config = dict(
    intermediate_size=640,
    bias='none',
    tie_word_embeddings=True,
    init_std_qkv=0.0376,
    warmup_steps=262,
    batch_tokens=65536,
    train_tokens=305100000,
)
Each number is 128 + 24 x the weight over its row's rms, rounded and kept within 0 to 255. Layers, rows and columns count from 0. Numbers have three digits each. The size before them is the row's rms in percent of the matrix's.

# layer 3 MLP up, 640x192, rms 0.0768, rows 314-527, columns 64-127
102:123130091147157071146157102096118135120159115064093170155143122134138139119126135130102112117103126124118108108107102132137188096123143088132159146088119113124135097142137163156111154112144127
114:136098107103116114124117124108119111123123093154140131120187127138127111111102123155141103126133120111116111119117135121082160092147069108145158110129112089133058114167160091123115131091133138
099:107098102120129092120120107103137168139119117135151155165153120183153171145149115071151106139117098108134128166124111163132154130136132112136129095117135146185113088126130175124088122138119153
113:146146081105095115143148115139103114152142124147141073129141138149111132151115115123122134114091134161180122107129151122152137103139112139155132155108168111142150156107116120165102129141124114
112:141114101135123129160090097119120146126126108215097077126107149169104137123096144111157111099159121084145123097111119116100138116102101115129136128131110175128117120139163154169113107103153150
106:137060133146106139149129102135174140112122106133147112150137155152128130109123152079150135087101133140089088119116110116145113091126131128139134156102141122128103064144120146126137121108100135
097:112172109177154128114130186115136145153105110160099104144131205145155121121137099121102154139100097150116100179173096096131133097103128089155178121123135181117135132167152102131123102108143147
091:161140127102145102103158083160128079107163137132136126091107146098095152176102118133134127119113089111154063096135159114152113109120127134150127132116141118136148117110145152131107139096112086
097:136148138131148103147093128165116167149109097143154123113124134106123096120167195100094111130141116107156158171158156128120144156125098119148143130134141136134086179144125157173144141115102112
103:161137157129122108148169108099134167107153118124132146133163125135116151122112091122132123116154122135134120105150142138149078134076100156160142121084162131138122127160143119139107118089142093
102:104071133110150135162145152131154106099171086138136163107119136101102086159148115109096115138107128119118136114122126115115120138158107113162157171148116138127117129147143113159093160109110121
098:134087104117146156137147110127149140127166071144123077123107109123139162128123134134148126124121071123121091085117131124140117119115121148122124126151168128128145122104147152133125144120101114
098:131087091125092165121126108123127090104165126095136108117160140146097123120106128108137088149103125124123095133150146120134115132163091149110109142112140171111137131058125149182115102089093141
108:139144089144160094129143160153144147128159070151119124120131156099112121182126157165120128116113111143165147101143121102094149143102133104177148181141142126117121147132125093149136073107121151
088:157134155147146164112135109142132146075136100084118105107116157132120162128155104139109121154115095100158149118127174067108137096104106117137136164156114132158090161152167139145151137126132123
087:111111125098152153093149088065140196164151110117179121142124112147121140144124098077126105098069098110105104124139097111128129103145108115135161104105130125136153165135138177162099140137143138
107:128119103170161139136131102141125110124171095133105119151138106155142119133151118155163133133144089118153130126160101119114107128148129131126161098094119098104089153137139165129141118141122110
113:114118128144117174137124131150130141166139094145143110192181181147131131130130152119150122109110108146123087174161125130132137139178088080153142114126113176097066105140113143125131149110124113
106:110160131122120119166124115089102103111116125162146139111161168134155162154099110115092125095123123113119126097151097112131134110162114156178118073099109169154113121174123150125109091140131126
105:102150143102143170100101093123152092145127091144124069110128132104088121122152151080135070112141100131110146156174132112110123110098104149152103122118124151110146089135101113116106145153110063
100:110084125146156124110106123107104121158070106137097101172124095123140077168151131144155089150158128165142127146139100144141141092120147113136102149129140102131108148108111145161106116124115151
095:146146140150076152120123109104139146132120105110108142133111092158129092176120109146074122129106107118120098126152124129120124167121124099140110171143139146108129138168158138107119121089145102
093:154073133125088136131078137117130123168117105130160130143128108092134126109135146106126099105141123110107103134139134157125138164126082135122113108122150140113126148153130136188135068092087129
100:109110130112152126161175122112114129112120128112128115120131137119073141117164149096107148168087113150154122136112083075158098126140116104151140080091129132095150127109132108191086168110143139
089:133143135132115166167110154158117147159153106129137078135145106144122155132134080124117150134137117081096087116147108136134122124165129139161145121131111128162122082129148140163103138146141088
089:089129118112178147127133117123122084119160119135098141095175110193140142144153118100136126173083103165163096131162098120146107117125129130149123084108107147099145156094122114146127103122189108
106:125104091111095150131143115101092143128104099117128136127121113126112106130126125159163109126098112149149133103102146103161077087174121124124139153136118113128118115112172124177104091154151168
077:117152118143119154114133127209154123122087099116127159128125115166125126162109127119142139150132123149122118136115103119126150124109132114154145163118121177174160093093148138146109097088118094
110:107152107118118170111105143121105115119167107130161144145171148133107069167124127108112091110071105109117142145165156116127163098126134111162122113139145126153163150137107096110085155145117103
092:146141080139105118126142128094130098097104077104114088118133122127099128141129125141101105166117125103103163146167124136138139114150116086115138128128137124102110066073165135134111115102099138
111:110097134118120156118108159119136120126121099104104152162172140174056130121117139106137121147080106088113162126136150116135123132124129100138113126116111143140120087100127117178130089113152123
097:163109124145105116120098083156134167112144110183151112158167123167134139109139083102107112139132088121113124114080127119153087145138119142152138108123172131170141086128111144160117109159070152
108:105152122089152172194096124103161097139145106098117151118138149112124045109117139122146127103124061125157134136128100091124138140128127177145165133132131136080143087124167131164131127112124150
109:146149145126157140130140092108120103105142104139114131130158116199087123126092114149134114135132118108129091139128120129145155113149124129145135085120136149151110135165151133157109126126150126
110:114116072144089129156109096169108181101143076149145138133121108175119107175110136104104106124088091083108098099183169115122129117095102164124143130101139116115134110121157171156115093104143113
097:140135115122081118110117101147164120140105111186156131160130143152149140144172106113131122159103118148109125117139142114165121114114117119160109082131164106164135109170117115172112124115122102
104:117141100166152135158091104147142129112131122114192168126163128127082150137119136094123160147113111154114139155154121118164094128122112116163104142106146154122116119115112158181118133132062119
095:135116111168127132122144130119135089196155088111158124085146159155131145132133106121149117151118099130152136142104149129120123139120152136144080121157116138131130109133139139132109141102140097
102:174149136112149171106098112166182148144113117150101153113116190174082122127110087136100109100078133157099083141149071125111104140069105097131163127093144176090094160122106080123094084159102138
106:142121110120144106135130112175143124153119132149134108119154132113131084128106127130104122084116123085141079143145138103141105146092140126155160165103137114122071117142145157135120147120152105
099:141159118133114136160113165130114143109099108146153126114119106099125153081123158122157097166126117126162157085122102151132133133122091155135183149134145156136093124121138130119096145100160111
089:165142099123099156110115117136143127129121087111118123106159137172139122141110112123133097117132114116153063091123108138150108108119117115164169105096172182154142146118149112155131116098108129
082:122159143126117117119102114110164164148124120140143154110137082164145129085130119162157140131112150129119072154125104125137127136121138132120126111110152140134133111119147119156105107135059098
108:177153107082108136130105112155103157128147102094132122129145105095137114136132117075078126142115132123081158149141150109145106088090151147152132140135137113124071117153082107129122117109126117
114:123073101131154157151142097141121142119158139129140123121161162135103128137079121117143116120093120085113124094140173137104112095151084101135137115110160170157084130143140135169109149076200096
106:120110137137125110144174129070137149169170120164141159135168102128116103136133106134116123124126143160124136137134142107175108111114090120178163110069134138152136114131144126139098076124134131
103:124142114146101164163114155105143150120113095147106104141091138133123115101123142093153129125120106120124130167117136107189085117141115145151175122097126146087121099155094138143099158118095130
091:118139094132123111123089105139098160111097123130177124097136107096114111088139112108133110164087140190140118132133138109135109137108111122124139099120178136168132127105136148190112123111074117
103:138101100112141063172085149112106109158130138151154154129150160149117145171062099162163107105122093112147093128107142097112113091160118135137121147108120136102109141120155144150106104134120134
107:141115110104106163137121115105128124090120116081159131088125109141119155105105106111111110108152134136138120114099180108081126150138078111114116108101146159092135164141174120156116127128127117
106:170089093115161122145119137098156083121151082185131155157116137142055113138150164147138077101155096155151104118177112124124116115144109103139104130096132132139064120116131077138128144112096120
105:099115140160161136153123157118139090108160095115129150158124135159123120147127151110086120120115100129152131075152140122124113151104129162150095117097131145173126172140128160133074131118151167
103:136120082166124127115114114138152110135132101122174131138099152124119079125117148101114097138126162153153118178107145122173113102172123148151104136111162126107106130147130151140131151119132130
091:119094136131163135114134121144122108157113130136122132138123146143116134163163138113156111135095101140155050143135143100140119121129095142139175136126116151087117099079133126177128124101112114
113:142085115151105077168127155085139097126115100121134132139180139126092153157146131127123130135083136112118127083144129130140100074136136142168095135102121144137132096162148133162094142179147132
100:155110138117151124137135126120161185143195123125180147167108121157117099104169116098146152132142142100086138129078154125125127104084109083157137114127124144125139129108125130149117128142114163
100:148142143142056117116148116110100088071124099133161101112111132142144150132136144151136135106116124117145119123105102112121143116140113104172122175124155136186133166134150166109137122145135116
096:123156153169140127110143172103088118131174118105174099113114132150158129117103118084126118149121124084109075132119115096160104145112134149160136128133140172113138100158114153182122087094161096
110:171146155159151129108103123143120097107127105147102140130105145118138129139124098167147087066110111072133121105107155069122097113169129115139097135134109105140142124130168129151116148115088136
114:185103130189090165114127090114164139131125092137137094125098096114129097142127086117151134087093122124164101121112154119136121091161098133148156083086146084164134132127141110169141149109123128
105:148151128132132119110129164141091133125134133126156101127133117102118153123152127085147123116097064126115095093131144124183152140139117152138093145084128127099131172116159082153114103123089060
087:149142071146145152117144169049121158121135126133130173144132125137106118117131113161111108135109123123131088128120109139127153124129148109134130132126127148083167105165135144156113120121139140
108:120125095143101107127152151150108104152146123135136128160167129150089084101117148129127121152085102131120127178116135113136097127140126129127108141119149136119083132170119080143107174146117124
092:152137128144114129163103102098129086150141118083186135111158188141107141171134194170165102117125136113147116099106144125145125132122129117140149171110130103150108109116210137151077124135126100
105:135167089131114108113138108096096148102193131123142132138129118131093131126103103158095101098137124104126104158094113124089090085134092138121110136115163087070103100115131151172109148096145123
103:146128117103123159137149094186125188150191098158155105136096145166110135143129115120140088090094086117144122127157123140117164140154113074136137112093115094114110151126119093118122133141105149
106:138096117141178130160139130157088102126076112153114127097151125076118074107117112114095109112102136135096160113079136110136105124138098143138104141120115124148120141123172130160106138116164111
111:133130145088118145123103151125094170100108103168151159164176116109126077137111144104119118122123115122051093101104081104121109119146120106164153081123133141086127132124108119140123110112129143
098:120096110105117115073106065107159132092120129143127143172147138110143166139096116118099083134147118070082098113124120115109132137143113142150139149138178117090113126141134109137125147106154178
107:137119126120139126140107101129138118141167118149088126174123114151100131143125107133124113100104058104158124138178094157141153144111129148132137120107161119105122143132142142132116098109122095
098:131082118090119093143137148107126143106152130105098120132131122116152131140151135081192113109114092124124120137112139112072129148092075142162101114096114168096122125118137135122134119142117165
114:144080107140135121129125102122149121128147120134126154152126141140103118123124182109112106101113065125175091163139125104160116142120085101128150127111162097141150132156119168145109144109079135
094:112137165093088113159106112119133113154151135132116154130120128157132097108148122116099112122122088168167072108109169096133148105130119117131130117111141149126139136095138159146095105106129132
098:176101148141140097141143162159147173114143143153169135144115129121132104113112113104143106106141122176147089116150149141095146098135154153120121141140167132136139108146147158136120154159103085
116:154137139179088167199118117131179152133135118127141146124176149150090150166137119105121120090113115100102089146114158122119139113127126143136131150137155162077124096092126121173107086127126099
107:151118084100158126111170101121105113120102115158129157119096187098077116096120149156113109102146118089149102139180148118146073069106109125127117153155173101123098114140147132128139135129136145
096:092163123134094103129111136148084124092117101144117108109136135099093152073124117138143109127127123147123079146147113105145099107077125144141131100112144151143146133135158150108124123096139065
103:125122124112114143176126118129125076090160117142116138129159126171135112120115118111097081106132135092111116113094129084150149114181152104147084161117115139177100144103079134176121137144163109
092:127116145163128090169110138123134097133086124121111106137085144126128143137117113123095124103106123116121107146081140137137082123087126109133173155095158115127101138103110145157121133142125078
110:145151149135172125128100128142131097131099115136149107145111111167080122133155139127127094141044116107147116111171105093088074146125127139141138143102142118064126151116172149141127118109056106
094:125135063148087143102118168146122125129122098134138136108143114095098150104156127109163113113131103122125138125088136104135106120161145148131137110095120146121141118099156152187115103102133197
093:138138157153107104106062134104126134105094111109155136160127116119159100107106113083121133096117142064123106114156169125118119089129133137156131105123151129136135138121119131137122122113150175
101:117082106156139158152123133116153134154110149121158176095150101169113117109107130109142140118132103114122096142135116109113113140160105119136098120123222140132096127144105139154090124141137164
100:130084116140138114142119130122115142139090101129160113158131095117072111134119163113106103119116128115155098095109158134068128115123119101129098116120106127137132141130141120146100100140141143
119:147128095144111174121129133135091138127108137147165126119147136143100085133126124123151122115085123159125112106133124148127167125097124139165128097131112117142129128127174110147117145157128126
095:119154109160136105153128129139121104085144120123080113122134128108083111105091180128112127143090136155116127118117116127114108095095103116126105100130142150111095120181096121132127123125146114
096:116102100115157100134101157138106121142109118174186109178127128130081084066136121154152130164114148111145149084119186117144135108115138126133110125114135129137145153141094065152124123085117153
091:159074137146104136124115112088148119155163123131168082141114164129140128157094137152161121145148126147143118139141082143161135063086134147145128173131152140094079114155127080134116110115136078
085:113134136113080169132119122116092146120139114177146118104123125125146148093141128123136092151132143141114112103139168111135079134144126106122144155114113153122131136133120150145139099082114128
107:166084116119089132159129119131145140087125095100113127137111155137136143117147130167115093088124122096111123119148130117142119132114097117131144129085137090106090079163093091162110114154127133
102:133133134146160128127127139133109119062076069180098133132114134183141124107116136126160120095169107171077148104117124122160093157124142154162145114117129081125110159099117155144129151070144167
097:096145071131172155115134141191145172128116085143136143108157111148147148166139132128158114122099109095162079163128129111127137144111099131157128187111140104123066121104134124129113092170131110
096:104106146096123125137075128132121134135165129147127125146122127098118111150176116128147121143103118131161114137121109136126147128143120131155121149109134101097130137106096164133117099112107157
109:144121125089154108107064123157132101130118130126082161114132096152096133127113123164127100083108118178171101139165106098143101137115118165143095163115150169132117139150141127171087093145100139
102:171155108172097112123123185083126119132129119123180103162112143138157095174129124092155101116100124097103117129161136101094129079146138095143119131153127140101134097138171154176118110128098174
102:144128101128145101147119183136129057115193145145146142166123104109140093133121127082137115107113104128148113161129110128080171112072104135132194136117120135136134128151148140173099126084152097
087:152131143136144194129119162157175097176125095127154139147150075128120157153147152139178141127156138137158109137120127126137166113099162131152123140118144163106138163095132078135119134106096111
099:082130159170108137121089127137151123139101125142118113165109090131104121139128159079134123120101125093116098142066124110139126089110072107131112142085127144080113136155185131158101139164095083
115:173154097110146142119140128151123130125132133170164102161170110132119103146080149133124068116098095157147125170151127095123131131153109163153150142093150133130064115171181143144109115144098135
093:136114120104118118124140085062111150140152107148110111137125162112136099140102155148196133131113151118143130152105156101110112099150139162144143132143149120155117146157140115152121107157160143
114:122097107098114118133111121138148139099110104138134120168087118133125135096120135126143136142093102119115129105135132101144081110167112114147172122104120120091130136125162137110135094144130149
089:128172136090067142179159156122128143101126112105148100102188147125135119143160159152137113140134112116096107162174137124142152139143138163113130130084132126133085092144145168136114081127113131
100:145136122139132140114143118096153138156170124129157122134115161163149084090151126117064122123100122104125082164148126123135099133127142152165123138167118105116128110138148108139099153154142127
097:163141115136138109096127140183105145105102101139125104125152129142073118120138142145134133176125127150087127166107161125141111152146118087127134113111138125133099088164128167142092119100117128
093:163126118098112140146127183155118156127121077138116102143125128139180104111148159122090129126109115112167130120149120125167103148143111096124141127128104111108129167164122166135127116129089074
102:129108116158134113116099127146125145122165132143095160159108156102115121114150139098113110180117132148176140151119142076159107078133094135143134097121150115125123116106143132121139120121134151
101:128136104169138168082142093082079100093130111127194100090161098160112156127114132112170101127127127101114070102133129107106136128178133145140120150120158094132133131134115130150116144142122128
104:113105119165099124106096121124131140105127083124094126145088142161154063088131156102154153126102097155157104143116121109139150103111096136150115183131086115152133130139113130135108134091134115
106:125145139143165104111162108143113097116191129121130142127170094149117116124121154130135091133110083126152134190102104131108165144156102150156126144122108141114101122098131106126094099097151094
106:151130142076136166126135124121088133163120145159157133160142166106134149145097175144073109109119102105123125154163134135104168115126103076154148114110135133116099126116118103162067132083142093
102:127088103104097111138164092112117094103148111097148165135131093126114147130111101127117136114111125102142081131143126126118174149157130091141104137130152160153124122102150168178128132100118106
116:122125126136126125170122125118109118130151135126156144134118055146135146124138149112097081149102106130135085187135148118120120155106091156148149101134157127112115124177182110150072133159149137
080:149125142121165164122136133190141129124115104097158126109143141120126128125104146151142109164105123129141104130100105104124110156151120140132102140162122166154128155135134128144129108099183117
104:137108133139111160179121147123137120127103108142118155174139176121145080112149162169147129061118109096135106134139151062107156135139083088137183174134117157141135114115164102139078135139128139
097:166164142115121161137133121080147137105111121131117136120145157146132148144133129132099120136123104146151123110109109103130122148148108136178115091118134155144141117115152165147126163106193096
099:158134105124159160132166145170087083098160159127178135136136158169072172166124145129101104141141103107113104098123123149159134153100104138145123105104167106126136165146179121156099109097121088
102:174128161178128155132111176110149148161134119118156128135170119151094129142165111124110122123103083115123120149180145102164176110128123110152126150124113126116091102076190100155125108126108126
086:165131126152125167095144103062096154153137117097074127087135156147109134130139117154109123085160145178126072144175153102155156121108114105137105166142113111123074130162136136163112103118147129
107:140147133080141088101125125114130137120132088172117132116135151139141132157103133136132108065121129137139105148129115128117131064156129119141133152084124078052107126120102154115096153138126118
082:146102129123137098120129160162126149121129110137137107178117160144135149139164116092113119152121137134126119137129106112121108103136124112153108073130105135130126131129112126137105101096088080
108:109111152133132123119116134152134101168137125103149141138150150198150104154170151117113118103115095124134100170098118138150153118132121152159131141091100174113120150110175125138089101113122142
090:137123147113131141160135134137144097125131117140168109125151099127125100109084156183150088107112104140131120107152095144108119129111127102141097146141146159092155118112127144145110133141126137
093:110164082135187115139117125105119166108211111127120111144130145116147126110121125123154101144120101140150114130106135117089122098153137136160099116118142094154138114143089120151110138177159116
094:099144144129093136162101177121156146138162122114157169165148147132128150097106114132136117139112139089101087152085112086084119107110122111141133084083146115101117130114125086165116135129108165
098:077088095128136129131065094108146143076103114143155146141157120134081108085097151087135095109130124087171110105108150146105093093125132103153144141139138108151116122113130101124106138137157102
095:146091107122162119099062084149124120166131108120105153090149130121155147111131154125122141118119087148120120140094122134150088089126097155142179127134140156128132133140154174134127105152090162
096:076128137109156138117128148094158116080145096132159168112131142157156149153136168107135144090150106144168158142162124098115173144179133126144147115095134110117127114139163108122122127165151138
098:128100136094125089126107108165125135131120103105125100153120130132154146101116113148106130110096124095135134129107114073130111091168129122123107112144134127118142151156152136135129110133099113
098:157114117158139165125151137131097106111122104135192157125159141156142138100133151111102134138109128115122110149113114126170084114112146119128166113123121128094117134114151118172093085095099188
109:178160107164171148119179113147137090164175145126107111128125126157113119131122129156116130129117121122076095121136111146122157115094095154159146130077163137135125135138130131126090141098099136
088:130150133066145127145157162118105170119129107150098135133163120121121116167105156150092096094108151121132139145083161125132104128125119159133130149110122125123177096136177132119135141104116164
089:147123139121144139137142120097123108084119081138128151130130114119129155148136170122140158122119075103135144135139117107133119133150120178150111155128119131127133122176110171140121092139158084
111:099107092117138130150112127121074165101149116153117121080169112122099136115093072163122094119152097142138101132121160102138100144132082134151119137137165132134147119159150123122096130171150126
099:159144112110103068128119101138145123110147118105155113158127120133127145115086119139109124084073120170144127136132136092127111116135097152144123109115130145149066124094148148139128114167103139
075:122150137129134140143139139215132126123135117105103091122113113126112150094109113128096122141116121155126094119134101111142131133100153162133157140123121147122158126149141121117113102132138117
098:137143119110128126120173147151104135141146105160154103104084104127141138125134105168105136131060151090129133127156148137151156163167118146113130096104146132110120165104149125184095173135090094
091:144085142141074147124175097120129127108137124117168139115130151157126120115149146114144109147126114051074126124115116117091092133090119122119162108114169098144134114120158159153120138167125123
105:153076133101146135133120143159099165140119090105102128106178118130116109173168103104130151130094109113111095128108137134071157141107112145138116133112130149115147093120121145182132116114078125
090:126130146168094078141145150152134114115140140146157133109137172092106163162110135129118145138132098135085140137110115108092107176135108144148136106102133094126096127148135106142086130159131133
112:147112094176149143114176106143115138139148109131161150129137131172114111084079117112118110145145116132109071124099154148110098103074124101126102115101134139123143100087156169140126125146116125
111:140116086097121128181189126140130108127116116130092173114159137108129127177101074147128112135121121120135103099130126115117167091129143084126137110106164138145110098113118092184134156098166083
091:084118100139152116145110153077094178130133104152129133103162134103117141124181126094164112146095096109121119112140098140130135124144107163149181117108145096170128108118095117156107103100208142
097:125169136105115126149136145157190136111125112106155145113136146147149128143100138143077095147093132108152137117138165154115141093113131073119130135095154142124145086129134127144098138157188120
098:134110142098115098118177103149124130090123099163093129123111110096122148134124123103097134125116103121113146143138092115126146109144106162158184175147147143126141135146108117151095132089102166
097:122139114109116097126119095148102100137116127111113118111100145127117127126130108081115148140143123190147123109113099109154104119161115173153169104105107128083145074111139110121098127133119106
089:125116143128101142138134142169132072100170113098171158129115130131125110127125110110075119137123142093096126141144144111119120088131151168152122098118161162095134117091121153123115146161119148
103:129138136148128147115149109143112110120160090127118115135127131169118095179161118098124121139133097128115109147158113123139116081137131140148140156131118115103112136139095140121128158115152119
089:199141148119132154145162118130108161148106133109152160147115102148138142130159150153122140096118097141128102143106099128140111149118123129154116136094145105145160154137138113147096123152104143
097:156157136130159117145153145084119108153127082154128137147150138107085134141135136123081082113131135176145107126150090117101136115094106151134122121108119104120132121140115161172133124129093170
090:114157103130152132176116104151134123125124096144111116107147161166086109155108103140141115087112146156130109114109129111112112124103131097144164121123151089095111129132156141150123120131121113
090:132095144161112094134188120138084146121120132119165122185151134078134153137139157130148119116141131164111143168123130126103127131128106143171172128123136134185147127116133180164131118137154117
093:146058131142149085132156162092153171139092097096069135148123139127125134127105120104126126133107094069079109146114116064115132146124143142134122140108127133121138101137117102152111140110149142
099:133109107110147151163147069119168133109115125146115112108149148161082124101142140163121130098132113111162112147154134129139107120120107116131134058115183131106140115163118106124143138097169099
107:099125127122142138137089141163106144131163113106141108163148192133080109112100134134101078098124109126106139123111175086146076118138118116144153180108154138113099083137167125163102115100148166
077:095143105152099138180155211138092116114126138124134124144155116148147075127151098110118115087098141167150115148133147141112133097111102118147101116127133168145124104061135108122116136102108063
092:121158139095104180161128124132122131133160120097118128152166143155139102108115125091111111105137101152154138100097089131111134125142147107139154091128133162129143149111136102131115114109105106
092:129160111159141136144125141125108121108146138108145094151151138082111142109114119106146140083064111201141125156155099064129111126142116166144134110091149101113121106113091104155106104124119119
108:150097101132122117148129161146141142089160101171124139089105154165093093144110096094124115123147087157161097105134145139118156138102146127133179085104129103135168092130133110121140125124145136
107:141139112137153096164131128148137153084137097121160118162134143127159100089130147117164066131118094131145126138123139143129142152160121156136130124109151133134119117156144129163088151143120102
102:124131103152145155151139154136131122118076115129148106117147149163149101175124124138131115136134122112141115142136145130092105138132114115137168111100141129123159117117156097207081145113128147
098:132103119121126151132105110153100142164163135133111159104168142149102062168119093118149105099108113127122080120115150119153137132090128149137135119101154157135136097097118103131118089081116115
095:154111084117174153110085104137107092123135130129101111091138110176132127163119131083092120102117102129161117179145136092164099137156126154149128109136116109143120102092130113162110115138117132
076:146121155156120159074113091123148136153118148121145132109108167151138117166149132148123108114121070099127107162138101135123122134135123151127131110135121126105152159119134098107100125129123076
104:131092078137156090151116159136112142132160119108151162179105093134081091134134141079103111097119125108169116191176110123116121134113135173124124165114155105132133111141126109146138093130145117
101:106140111101158134113140127144103129107088097129137112114135153163124099132151182150124140122130109069135105141086131127123165117104098141176155149108137129108159126154179118163139135135109097
083:165144109135111112132120128198125129113122099091067120093099073134113136120109126165160108104149147104146124168087120130112140116175123161150126142132122095147104126110111157159089138107109141
087:176139141168122149156140148069139126113115109137154175142132106123126144132122153168123109158126131129081115135125117099120117151092133142153189110111136083125127138119136110128120146095171128
104:149138098102139164128126155115151129133145142146136112150139166179088125162067137094110094108124083175102089103087146120125152133159124135154089127087165141170155140105100164184088152145131118
106:128101110114117173180139156122123107097152114117145132123090114168098142122105106140159099074140124155150119096154104120150103081132110098139155139146165128112140112117153090168101101099110132
112:136155119136130120142128165168113139125139119137154140156122149112133122114133150115133120139091168119110112117128162133132156118153120119124117084136163166123079102087125114141092158145176130
096:105134136109151112140080093128096107139125099115119129118133146095099129137146143056148138141108127113129128117161126137123144165143132174146142122149142140145081119159140088132107109077157150
107:145126130161123122140117124173097179118166090113144094146136196112127171098165112114126087127082120145124119141095114094157101135086119135177183145118149104086167155152161133132120127106100146
094:191130102183142125144106153150114124146140122149138095153160138121161107099101109129130123132092121120110112139145112092125131129104141148132137137060122117150140092114146086142110100127138161
103:133112093124149114128099172116141162130097083107115117110115135125135128076133099161087121116130153179112135116113124104120091115138115086151136137124146142111135108122130157134119130139149114
089:140122147132126125092116125051114147157152122143124151136130123142134168139110141143148095115121124129145102153173136082158147114157125122151173135130147130104119140138129108156131119112115111
095:166099091096175137142131103117130115142144142126136150156127135120105130121154089122135140091140134096159094121180112126167110142127088129112137146102138110101116117137125131118131148091103120
112:134126084149132137131129098144086126130108136112131120126155137150145137099122128074140134098079111163130115181132094135150127110133139112150142116090169146103118132127148106148113131125140156
086:149129094157153131158116081117121128166147102137106125125101144128152148097123112142148110103153094089149156144149117113092114128102139136149129138133120112130154123139114119144122163130144138
115:120118102086095118112135157117099116124154130066142116133145151132078130098147100095126121131096092129124095170104125140130141141184123153160140122113119161126076140143136161156094138072148129
087:113138120153145163092124108079165115141151106100088145099109094131130164133137142137134118143145096143149143151142084099148102154125120125129129127124117141113130134137146155146084127106164052
088:103145133154161091098114140140120097127195143119127119113135182147143160134145126115120116109078115122148112132120155122121159125087143125157150151139143122129107116124144125126129116169177123
093:111109136119121093122113087123105145143163113089090090124138087124144110133138079115156121108108127135100133143138128116118119111166153143161089155123152107109139133131106167145103130132105132
095:141139103168130154099134126120151104106143095067147149101172135152130134134099105116166124107137112132167064101153152144145135119132099113123143092101113137162125122122157145147153147159130120
109:146069136158095160119116118088114148117116105103134137145138092155119152126112085096173137143074120125111106135101077149156152119141127121130140150086138131145112138096125139131099057082137123
097:125147110158126086138137115117093126163106117106165104102171099128112090161161093094139129120128146151145104142167147127127141095087128138166156107151132145083138109108102151132116111105107147
113:124164089115089141165120120108150132159141112095114122129153173150129125131145108128129142107117100121164123142165147124180147125149126117179117117110162176130119104133142149100101128157121136
112:154159098128113113157127107168062145142141113139176120146138129135105173093136129103094110117124144149094128131142123108163145109099092126138121163084126089123134106129160126165110119110127090
095:188125093149139153130161088128122104104100117158109133140132131075079107141152172106092128136126141134177107110143071105093106124153122108137114147104193170122146112097128125145136126150104159
106:164125137164146131128129104130140151117153095152133130151119091159117127118114151115081108099108129101154102121132111098136117135160120082149162145117122193170167139146143146146132168170148131
113:154129120131133137097155140040132134144139112095119173172136127137120137129110132163114099133129119112093105121167122128124118133125104091138154104092142122138063155111151111140103133116145171
092:146127161142127137143092102095144082146145137150192153129115149159110157112122089101125110120136125131159131141131105102153136142147108135146144109125144157161125142067105153151130136085130133
100:096112099143104127138071137131076146062157132161109111156132095146127124136136153137131082115138147089074154115145148098108118107190112140162135127136146156105140135156081117151136141130126117
096:136113150093129145131102112145171150125084095129164103113169074125113106157129152165149135138113110104088106172154130132156137168118132156169160114090142156128164123151141110150136163169092134
110:111116088109118103125113097132113155095144116124133086123165106096095129143098140158159132139102116136166148161165113103118093113123108147142111088104134128170105142141120131114110129091107140
103:149106116140154177142145120112136127147101086112142116091157138131074121158122129130120102128136147127098090110164156156083096106144125121128100113124146123061136088092150130128098123137128118
110:134111090118142154146164097150096126080132131145148153102119151130091123120108133137131117134130104164146113123110113125108149089112114083153097139088128131104118128128134151157125097110146123
092:152114092158144170117142142094146156152151122128150156118136158105121129104103149134140132147116130140138114127149134141137106145115108096128137150107142129142144131082132108169127104133125118
106:122093105139076160143085123122156163117131115126133112137129146144113153159171135133120131118095095132127134118111091115099084128192113162163137143104149105108151108126135125141119069157116114
088:116140148104152144122100146063091061132101134154112132115121128132102111113129090143094112105126108189154129118147105109126111137149112150139128087124159157121124121109115164138119109145203125
096:134114096131115132145196116124141137125157102109106102121107152147070189096150079132139119140136116170081120128140175121138140136099160146160125143096127181125137114140153129136135151104130104
097:136121139141108136176121149162106101135132117131105115139116130144165141173102152133125077087105111117121156146106123097148106148061099106148172129125142171095124114124127142128110135131097127
098:122099133129114120138106162192105070137124121083095101108140157125116120093105129070076099144128091113121116089092147103094125074102118172149098138113117161128170123144137110136118168118129119
108:142145102118147151104123150125116146150105124145122131115147161180098107129121138167084095129138123118098099128121133103098127081108121123126140107137179121114104078106154121128103154139163129
104:139125120143128139137152131125122138119138086137140119184155094143137150126125149122134149106149117119141119141117149128137109129125134133140162170103127138129105097187142145143095111103126094
094:136108128093109117141153087140100126089112082103112117120134129118099100141133143110142115103112136155155105179119094113113129126152131121151137156104152073142120136145112114146136104137160112
095:120110128084095096119163122102136137142105116135151138152120152108120095124150154104146117136130119135171121108098149101180163156168130118140136136132143135154152121173162154132115119122101172
116:123120082126089082152136120139128156161115117157154162163148131103115111099135130138127144103090129128149131158146113120146132110169116125141134109092155126095129071124133109141108128123116150
094:130108102117116120144121140112095122093174094135118120117125179152146139125170118157125087150156089134141107138150126159134151093108127114134124104123185123129145137148174141140159116089109126
096:092110139122119180121131176096188130125132093136163105135123176125169125114143111146066121115104111109093125107139156132130151142090102064115151081085160171137141103133089097163092116112137163
091:156147145179130137110134173142123169135095100097139135151113186136117062141162113074146106137111111102127116100164180133136145125095097151151102118106111130098114163167129100176108127136098128
110:125138118150169122128156120128105080103130117095149143120166148136123071184120133140141100089086130140127093126165129137138161129131117168148158135120110164101148122139144138141112106078102110
106:126116110150130165135092132147088128150122092178132092168164159105116134128096139098140098169123082153095137144141124120123134149091112100125139128117144097127104130133163126152092105115148109
088:161125128094130130133124145211130100134159117109136141144175119150123111144075144144173121076125158134083138120135113158136145129171107095117163143124145165141144148094121142126128125116116148
093:084131151160110139117132131089136112149126113099140098160145135144094102131110116155118133098100170119145142131125100146103147117133113126140141077112139149128130166120141154132124141139143133